config.yaml
bias: "none"
extras: ["some layers without attention", "local attention windows", "gated attention", "exclusive self-attention", "value residuals", "hashed n-gram embeddings", "short convolutions", "an embedding shortcut", "learned residual scales", "skips across layers", "capped logits"]
init_std_o: 0.0
init_std_up: 0.0189
learning_rate: 0.00136
weight_decay: 0.22
lr_head: 0.00732
doc_mask: true
Each number is 500 + 50 x the weight over its row's rms, rounded and kept within 0 to 999. Layers, rows and columns count from 0. Numbers have three digits each. The size before them is the row's rms in percent of the matrix's.

# up: layer 10 MLP up, 896x448, rms 0.0548, rows 382-396, columns 280-335
# down: layer 10 MLP down (transposed), 896x448, rms 0.0524, rows 382-396, columns 280-335
# gate: layer 10 MLP gate, 896x448, rms 0.0537, rows 383-397, columns 280-335
up382 094:564427576502457580422540514506498483503499542404511495474483600541535485517530517434527479561470445460425486519547503544523414511458405575443480594534594519600432531613
down382 094:458478502399441535461544518478549470452503459517505458453452517432497517480491482466522432454447515514512486486467467536521552490460455488629574501493521561460553542516
gate383 095:480446502430393471577497587487439425496472487399480438452538497460454500435506505508521469523568518488608516412482504596435523511547441462602525578598536557500497428518
up383 095:561480465418457489491493435436500625515480518521504499519479530568461569521584521502548495556461515480533453513572483493557527414476529534549489452479523494513577380513
down383 092:477562570552516369422533465564566523482498407498501530458489520454417493586490464444503556502536548481607501480490538496515503493555532496605544562539535547416598469553
gate384 097:539494546524527500539474454539515425517441517477578472539499407486565507587469427479440485428533460505412495563557489548485525574530445452484451577536473482550477454553
up384 095:510476486584569428494470513469425587639433517379464513493434543515500515428485551486499467486455490579483461488526536489489487464517476404490481542509463583479574453473
down384 099:468500447572542500544538475535525451560530475544475458507559532502491445403456452485545475561497348490492499496521529545420482519460481524551591488468467574553467480506
gate385 098:474527410447474464490408528485469424569480430523470390474396540479505532485503556456427517530455536456495447441531558456569488427484461429537534466485593473501507468442
up385 098:496472637536523452508526455522461546487508461503548485531552504600506398521532409536514438579513449494508467506490487428528512547519594519516570476539517541530536522441
down385 096:518524537490570529485465445424535626555561522537555532519561533471489504537526507452487391503465438461488582542563479486561460487558516564535437536478498506465421524417
gate386 099:468539572487474516552526501443572431575480622464511478484512536564403466541433562419555536587502455491515527520499516485517500488515507471455491520483581536482514517557
up386 100:521484523492596451523563467552518443495499446558443534571481539423597467447504515520514548437440450551477519474529414519478471603417379510449463544488553451556464591462
down386 098:534447520488439473468499529511449517490452431513494476484493536393431486381473486465479463503521592392519577517495519558455543479492512473542496519438488477521479455444
gate387 100:523482460618544506520491433507524496475432527452494467510556446486425574552472525464487448505504452481478480521489592451520374489457538576458485515468435457472508406391
up387 099:511530536517533455484458582397529515438499543436508623523408454467527533432428476456589407436447401548467507519507496489523504482479419444497510448516573546505589505538
down387 101:549518450566549452629558505398554453509498508415509461471535534504495510509487498521451418541521466449474563479468538492503439440545493461520500541596454443446441420592
gate388 098:507510579507461499488453477572476418547398529587586506550464493570535472471498511431563497487469476534498464444490474561563521600539496504598510525543570578546546469525
up388 107:517474464443412528502473517568519578454505571543459596523444534515578536515437429434506501461498468488450434471485444544543518520486508421494462513563549546596416526482
down388 104:456491452577496503566472525473571475529477491379526456419547485551513498509566542404425474474436542497514429587489518532491587537542576508487517424543577480492492460471
gate389 104:620479444497579528529442506516538478577532494587463475510472472508504639443424503554544486574487381459516495524517558388536448489533447445455535491571438594544503461488
up389 100:540545522528438532502544522487471526489398522530450526484531487481494429444458492508518498482463443510543557481571613441466511522507468502440569542454502659561547601559
down389 102:485531485524560440449489594412559514526578535515523530528601455456521475591509516579422490544491460492465426520538441487501556507461470518535576513530474469452362563493
gate390 099:425513458518594506447460474497528449488487550567476474463524541527464420600515571482451552572449548475436609432451538489513530594541454468529545545504450447472418427546
up390 097:444487459443499489507519475519526448478530517446424573456511528532476504519375563566538452469573639499475470591463487539502535491505421431431455519528546410470403478531
down390 098:427466502472489539589490428537568405557517499460500548503483480436572580418418508528505438466528541460611526521427419404500519524513469530541441411511450468513456525490
gate391 099:427457457430591520434467478517555493518530507444526482497423472496589495468379462458415548496518409486485609474583542508580503575579592514494451523527504445443446516515
up391 102:566497413548530495483547500475520542479467422439517473490568586610544473464412548462516484447521404601458488439463496476441462418557529541465484412456521526525501629487
down391 104:550579511471512443490498509509451482405542515413507462517574607460597481587480513480401484410541500480360413470427505521536474402509565510553342511506507541440426506602
gate392 098:527549510499474556604464578537543540473531528414472514435567505486518629529558488468468505567667464471532568433528544406487458463514444411556529452410462517588512458526
up392 101:562595532509496618520452534482497563486532548485536539485493442491477568439565410445422555518506474553464485506513566448527482486516446512463593505469564367558607462459
down392 098:499481589467462480476510559578467601557526487418513480403565609496418560492537534458527507500510451449593508583523383477471587429483577526536540465507517409567564529522
gate393 096:516617530497463530467510475441476543501477479542584554556382453509567676449481479546504452398504546414499466465536468534578480496522515476538414591389481488530493470409
up393 098:541444475569565465496456459492435594520495527525501414450561427452569494647505513513505541536426520456554467591498556588546495590499487505543526474560461444511516562569
down393 097:428603535475538478455530501469457477568540502508441546532469415507510530432540535502460501423477488489539472537513468550434515491429483496577431543449481533507387439475
gate394 097:523535393606528450448561502489554527486507509549594441446485481488565463495493490383533523422506570506505426597494401466515467549571495494534583526417496493445390460471
up394 096:514504538486524510436495471541497489602494447494390525536435462475452503483465531467569571602494534520583469510550485472597634462560522509541530554455550475455497501473
down394 099:457430486555472537474535590478483466534453538499504446568504559466499491482442476550505434424478392593499552489500493540465466533420433506542520506462510564522565590520
gate395 096:494511506567406491474512557530462518527495605562521519528465465454479524531438460453502454439475553497520468478419432498526574572568509586471428472458551558466579551463
up395 095:610391493525477523456568392458463509479453517506534566563481599534531615467440487494526498581443501450434405545572457452521502419455589582556524520454483525514581493450
down395 097:535415437456528547469415518519429469501443479585529584465496407525514514474510563551499475513516498450536515491494565457513412525496592399560494497443415471543487529565
gate396 095:441603477544457480519532358523521488619489473448489462537505488416494468524365455427479532502489417528483521517493570461543498541512480495480496437532549504564458477539
up396 098:532432526521517519485454465440483455512465498474356553416569393589423502423545414586496511494471527475479526466495469565522514515588485562518502572508437567535530528497
down396 097:460560501473484437440425461517429575499490478560600462516480549476515521458408548519628560519497419495536541518392560591495517491549523566534462464456454491541478443520
gate397 098:511478490609449491570493508475501490518493499532533424475463487467444487480542574540594527440434436535520467487368556559486586474492556527458490497557468589510493591517